Weights of a small transformer language model: vocabulary 32000, no biases in attention or MLP.
Each number is 128 + 24 x the weight over its row's rms, rounded and kept within 0 to 255. Layers, rows and columns count from 0. The size above them is the row's rms in percent of the matrix's.

# layer 7 MLP gate, 1024x384, rms 0.14, rows 745-761, columns 192-255
size [104 106 105 102 100 103 104 107  99  98 103  99 101 106  96 101 103]
[[130 111 137 123 160 112 149 111 129 117 119 120 145 132 127 117 134 121 131 136 160  96 170 180 157 134 134  97 114 108 126 141  89  63 124 118 160  98 128 105 167 152 102 133  92 141 165 137 165  79 148 112 130 112 136 117 126 106 113 137 103 118 175 143]
 [137 158 104 133  96 113 124 126 158 147 114 156  97 147 125 149 199 163 141 108 140 123 134 117 133 108 150 103  92 118 120 146 111 136 120 107 159 154 131 150  98 151  86 142 103 115 114 137 121 182 146 102 137 104 128 139 144 122 131 100 168 128 133 159]
 [126 134 135 132  77 129 143 104 126 151  74 117 144  91  82  71 116 140 117  99 148 172  97  85  79 152 164 111 147  81 127 134 152 134 149 156 173 126 154  86 131 109 144 108 147  88 144 129 108 125 109  97 125  90 172 103 132 134 129 117 129 135 123 121]
 [135 112 134 129 166 135 124  91 124 122 101 135 110 116 118 131 117  83 151  86 141 128 125 146  99 158 163 129 127 132 152 130 123 128  57 141 123 125 142  83  83 136 149 172 114 108 132 106 128 139 122 134 122 139 173 133  87 151 121 152 116 152 101 143]
 [151 115 130 103 122 112 138 146  71  87 137 142 119 129 111 135 144 138 135 151  98 171 162 122 101  95 117 181 111 119 115 116 141  95 136 138 124 127 147  92  84 120 148 130 104 125 139 120  96 122  89 130 115 177 123  72 111 169 139 116 148 121  92 153]
 [ 95 108 118 120  96 131 114 123 101 180 156 157 151 122 152 143 107  98 155 139 138  91 112 143 144 110 104 105 163 113  84 114 132 117 149 142 129 108 144 102 162  86 150 127 166  91 162 118 143 113 121 164 135 166 115  43 120  79 114 128 107 111 130 151]
 [160 121  97 120 132 130 122 128 143 155 163 150 148 130 146 148 126 166 165 145 134 154 168 101 153 132 147 135 166 150 137 161 123 136 167 147 149  68 124 150 138 100 143 110 156 106  78 107 171 119 167 129 157 138 144 110 122 128 130  87 117 129 132 136]
 [153 112 155 131 126  94  98 162 113 120 138 122  86  98 153 117 117 108 125 162 161 133 116 146  95 111 146 123 121  88 119 123 138 147 115 135 131 106 138 143 133 145 165 135 161 139 136 129 105 137 130 120 148 163 171 104  92 120 156 154  74 120 164 148]
 [161 157 120 144 154 114 146 149 156 112 143 144 138 132 137 150 126 120 114 124 159 134 137 149 130  72 159 141 130  76 149  92 125 153 143 138 137 147 144 149 128  99 143 150 164 173 117  90 100 125  99 162  77 166 126 117  83 116 148 106  80 101 121 112]
 [122 102 110 123 100 136 133 153  96  94 138 174 139 148 147 132 114 140 104 138 155 128  65 158 124  99 115 101 120 129 146 127 127 148 129  93 114 102 112 134 122 148 101 133  65 124 131 118 110 104 129  98  74 159 124 167  75  91  84 123  84 127 129 123]
 [116 134 128 107 147  91 129 131  95  84 122 119 103 132 141 153 153 128 137 156 137 138 105 167 154 118 130  80 131 115 160 161 166 124 107 119  94  92 134 163 131 117  68 126 112 118 135 140 164  79 117 125 153 147  94 115 109 110 124 121 154 149 108 102]
 [140 115 125  79  84  81 151 115 135 113 131  89 115 140 143 114 124 145 132 147 169 146  95 142 141 118 141 126 129 158 121 129 126 158 121 118 162 129 154 111 124  84 137 173 132  93 139 144 133 123 131  98 112 120  93 111 131 101 106 145 128 127 103  86]
 [116 128 151  95 104 133 151 109 104  99 127 110 123  78 123 117 139 134 123  90 124 103 130 140 169 134 150 169  96 126 126 143 120 122 135 137 108 103 169 128 145 154 100 125 105 100 131 141 107 168  92  72  91 167 133 136 138 130  75 168 126 192 134 118]
 [120 105 145  98 148  63 114 104 142 113 131  95 134 155 127 132 151 135 131 133  93 154 139 160 133  75 169 147 159 123 167  78 159 114 151  74 133  81 119 143 128 138  83  95 118 129 135 114 126 113 102 134 123 171 104  96  96 121 133 112 148 114 127 105]
 [147 114 141  86 127 114 126 164 100 129 173 133 120 141 104 140 127 122 147 113 109 112 147 166 115 151 129 107 123 107 125 137 116  84 135 151 124 131  91 159 106 144 142 142 118 149 115 112 133 125 145  77 112 155 113 126 158 131 113 103 101 115  84 128]
 [ 92  79 133 136 112 119 130 112  85 145 149 104 118 107 126 128 155 169 178 139 127 124  94 125  78 144 110 136 134 134 134 119 136 167 123 137  91 126 101 140 143 162 125 108 126 155 169 115 140 134 126 144 175 142 127 114 136 135  95 123 125 152 144 181]
 [147 124 171 126 103 194 124 120  83 155 121 149 129 101 123 106 114 121 107  98 181 145 155  76 123 110  55 119 116 144 118 143 156 130  28 149 158 120  96 156 141 157 166 126 147 135 102 128 158  97 126 129 164  90  78 153 148 145 126 116 105 123 111 117]]
# layer 7 MLP up, 1024x384, rms 0.145, rows 745-760, columns 192-255
size [101 102 105 110  97 105 103 101 100  99 107  97  98 102  98 102]
[[119 116 130 134 112 118 152 149  81 127 153 147 142 157 122 100  80 128 137 164  98 148 133 100  84 115  90 132 119 105 103 133 164 149 105 136 122 146 109 113 151 122 148 116  85 128 100 118 115 110 138 135  84 111 132  97  96 105 113  85 119  99 117 138]
 [130 127 131 103 153 162 152 127 144 113 128 111 145 136 137 107 106 102 138 121 117 112 167 139 118 110 125 113 153 151 120 130 118 122 114 102 125 135 133 175 150 165 121  99 139 136 125 138 166 110 119 130  83 152 108 131 130 143 147 110 145 130 139 132]
 [153 119 160 118 127 134 138  85 112 107 102 137 102 100 135  98 134 144 105 124 162 162 147 132 128 158 130 100  97 178 133 132 100 144 131 137 114 102 124 124 144 120 138 120 108 123 152 127 121 143 131 101 117 121 106 156 107  91 174 156 122  77 138 134]
 [178 137 115 130 128 127 121  74 130 113 127 109 133  76 119 127 153  93 152 106 157 191 101 150 116 156 140 143  25 143 118 139 114  94  85 140 115 120 142 118 105 142 150 130 132  92 139  59 117 127 111 118 138 129  83 132 137 129 119 156 122 127 117 145]
 [112  62 113 111 155 139 133  87 111  95 136 114 145  96 120 137 134 126 141 147 119 101 118 132 123 122 139 130  98  84 128 138 116 152 119 144 101 143 140 138 112  81 121 151 139 148  94 104  90 138  65 111 142 100 160 182 127 144 140 104 131 122 125  63]
 [133 133 148 122 145  45 150 176 130 164 113 109 163 163 119 112 102 117 108 154 138 128 134 142 159 143 129 133 115 122 131 106 175 104 127 129 165 116 167 182 147 138  95 140 123 163 119 127 108 158  96 133 107 152 107 106 159 128 124 156 138 112 120 118]
 [111 127 114 124 148 127 112 135 154 135 177 140 101 137 166 111 143 134 120  83 102 147 114 113 137 111 118 112  67 134 140 113 148 124  82 132 106 167 101 190 166 132 159 139  96 137  97 145  80 107  89 133  77  66 155 124  96 108 153 141 132 133 108 128]
 [123 141 128  69 170  86 141 119 176 146 114 111  83 140 133 102 118 159 134 123 102 161 110 152 134 108 125 121 139 101 101 164 128  70 131  85 120 147  77 149 151 131 139 124  86 128 102 122  91  70 169 122 175 125 118 138 115 147 106 114 111 155 150 125]
 [116  82 151 133 124 188 126 111 145 146 125 137 127 110 127 122 118 114 126 147 120 138 130 133 124 133  99 145 130 100 139 103 125  87  62  98 139 204 143 103 145 107 145 146 136 115 129 132 133 147 206 164 127 142 158 128 127  93 114 128 119 105 135  99]
 [140 114 140 159 161 104 121 101 132 112 151  96 141 150 135 141 153 129 153 106  92 166 123 117 123  95 132 145 119 141 156 100 110 126 104 115 138 130 136 137 148 102 149 147 144  95 158 147 139 125 128 101 145 159 102 113 167 156 120  64 153 130 103 160]
 [121 132 128  80 120  89 144 110 131 124 157 114 159 107 154 156 131 148 106 147 164 129 148 129 154 128 127 136 142 122 135 127 153 143  83 127 131  75 140 149 145 161  94 177 108 113 121 110 129  90 123 162 125  99  86 108  86  94 127 155 124 131 112  76]
 [137 153 122 117 148 182 142 114 111 131 152 166 116 172  98 104  77 144 145 104 113 158 133 195 124 165 129 102 163 103 173 119 133 112 131 151 149  94 112 146 107 173 114 113 132 159 120 170  90 119 123  79 115 119 144 126 131 166 156 108 109 130 169 161]
 [139 147 183 128 165 121 185 139 135 130 122 119 166 136 117  92 117 124 117 156 153 104 171 168 123 134 132 113 116 155  99 170 124 141 120  70 122  94 154 153 142 147 137 139 164 126 134 106 101 159 144 120  99 108 133 123 154 161 134 128 147 104  99 141]
 [ 96 101 149 120  95 104  98 133 122 156  85 136 107 124 175 119 180 114 147 168 138 136 170 146 134 132 141 144 154 104 141 112 131 146 160 124 121 174 144 109 132 162 157 116 116 133 116 128 140 140 144 132 125 132 134 115 129 167 121 138  96 107 157 126]
 [136  78  89  79  81 129 113  98 131 162 115 147 141 140 165  96 122 127 100 107 110 102 130  89 131 152 132 118  91  98 143  90 121 123 140 106 129 134 130  84  96 116 161 118  99 118 192 136  97 106 113 139 142  99 135 141 137 110 117 113 131 113 172 156]
 [122 109 129 150  73 156 113 122 125 117 128 119 121 170 137 134 100 136 153 150 129 152 139  76 169 121 126  99 148 135 144 149 159 109  89 106 112 135 121 120 126 127 152 128 134 100  60 101 171 108 136  94 109 123 173 121 106 103 122 182 170 149 133 142]]
# layer 7 MLP down (transposed), 1024x384, rms 0.114, rows 745-760, columns 192-255
size [107 103 101 100 101 100 105 103  98  99 112  96 108 105 103 103]
[[ 76 111 117 103 149 143 111 126 100 100  90 153 146 128  82 126 119 128 111 186 127 159  98 112 136 125  92 157 146 119 121 130 143 130 167 129 140 124  91 154  84  87 124 130 136 142 141 167  80 119 148 134 124 116 104 113 105  93 115 133 124 134 104 129]
 [166 118 118 111 121 102 139 115 133 136 126  86  98 143 127  82 109 134 119 175 118 132 116  84  79 108 101 126 122 157 148 123 139  81 116 150 146 128 119 167 139 125 154  86 165 111 147 142 118 120 133 162 115 134 118 112 142 146 150 119 125 142 129  88]
 [127 131  96 153 155 114 110 107 146 116 148 112 129 134 130 122 155 133 149 151 153 123  71  88 168  97 117 128 115 100 143 131 182 128 213 154 126 145 125 133 159 121 101 137 134 100 146 138 116  68 157 112 140 107 124 103 138 130 132 144 140  91  99  65]
 [124 139 159  72 112 152 107  95 117 174 107 112 124 146 133 130 158  89 129  87 132 163 167 127 141 119 120 130  80 133 148  86 144 139 198 145 159 157 139  69 113 131 141 128 100 141 181  80 149 115 129 138 109 107 158 126 135  87 110 144  88 118 123 109]
 [156 133 139 102 163 162 187 142 145 143 145 149 115 103 117 136 143 121 158 129 129 105 149 113 107 116 149 106 160 144 144 126  85 125 101 136  81 123 168 155 144 176 103 133 157 156 133 131 103 144  96 100  90 134 140 115 130 130 139 123 115 158 102 118]
 [115 100 123 160 136 136 169  96 140 159 151 177 139  95 125 125  94 140 105 130  96 131 135 103  91 118 139 154  92 104 122 120 126  88  85 162 137 141 125 137 136 100 120 142 145 122 121 102 142 128  68 140 122 110 137 162  95 128 137 109 114 134 183 161]
 [ 94 100 118  85 114 100 174 109 108 134 151 103 128  95 102 110 127 157 128 105 117 159 110  98 124 145 143 149  84 154 142 119  61 127 120 172 191 149  76 152 159 134 119 158  94 141 139 108 146 155  95 115  85 141 101 129 159 130 110 114 153 114 134 150]
 [142 106 142 125 113  94 138 141 134 119  90 147 153 142 126 118 109 114 147 102  84 127 138 164 140 174 128 100  91 155 169 132 107 103 188  89 117 144 120  80 151 123 180 130 129 104 134 108 149 100 136 133 123 183 133 142 141 107 118 131 151 137  88 140]
 [107 165  94 100 108 154 112 135 125  87 126 138 121 101 106 126 133 173 109 117  90 158 118 120 130 107 130 129 183  79 134 106 144 130  55 124 144 146 168 119 129 123 140 110 146 122 126 185  88 145 140  95 119 165 141 129  80 128 131 159 131 116 138 151]
 [149 109 111 144 100 102  91 118 118 124 123 146 110 123  85 116  54 147 116 121 135 126 123 135 117  95 163 138 128 112 105 143  77 126 202 129 135 132 112 128 140 156 112 135 115 137 110 104 116 152 148 153 111 124 129 157 150 115  94 111 147 171 122 109]
 [149 138 143 142 115 127 124 147 124 134 146  99  91  94 142 168 145 158 169 120 147 116 123 127 152  84 127 102 143 109 161 112 119 162 167 169 107 123 141 123 123 121 119 151 145 141 136 177 124  89 118 132 101 134 187 122 160 136 115 148 200 116 163 118]
 [120 117 125 157 123 146 123 155 119 117 129 160  95 148 117 189 101 121 164 112 131 131 103 155 133  95  98 137 130 150 112 122 114 122  88 120 117 114  88 144 132 113 121 122  99 146 115 143 141 124 115 147  94 171 109  96 184 151 150 134 134  76 110 106]
 [127 143 167 151 128 126 150 152 137 144 142 101 164 158 136  97 150 133 121 139 127 123 128 168 108 145 156 131 138 123 115 132 128 144 186 116 101 162 142 149 144 116 126  86  84 110 124 140  98 117 116 150 100 122 139 162 170 150 124 189 143 106 132 143]
 [125 146 146 171 144 123 139 111 142 137 121 163 105 152 144  95  95  71 122 100 146 121 146 139  88  64 167 137 121 148 163 111 144 119 144  95 127 154 176 148 115 124 127 162 139  78 126 104 117 142 140 150 133 198 116 164 130 143 168 120 131 126 129 147]
 [106 132 117  73 115 134 117 113 121 146 133 161  73 123  98 137 121 129 163 169 126  87 161 145 112 111 102 154 131 132 175 104 102 117  57 104 122 169 113  52 137 141 138 118 158 162 103 132 129 134 119 141 144  93 128 103 128 122 112 124 125 114 172 142]
 [156 138 103 108 146 111 157 135 142 130 152 173  99 139 104 122 131  85 128 115 140 110 129 109 134 137 126 153 134 104 140 140 154 176 194  92 109 108  81 133 102 110 143  72 132 101 163 151  75 117 120 155 129 104 167 164 146 123 115  98 149 131  86 136]]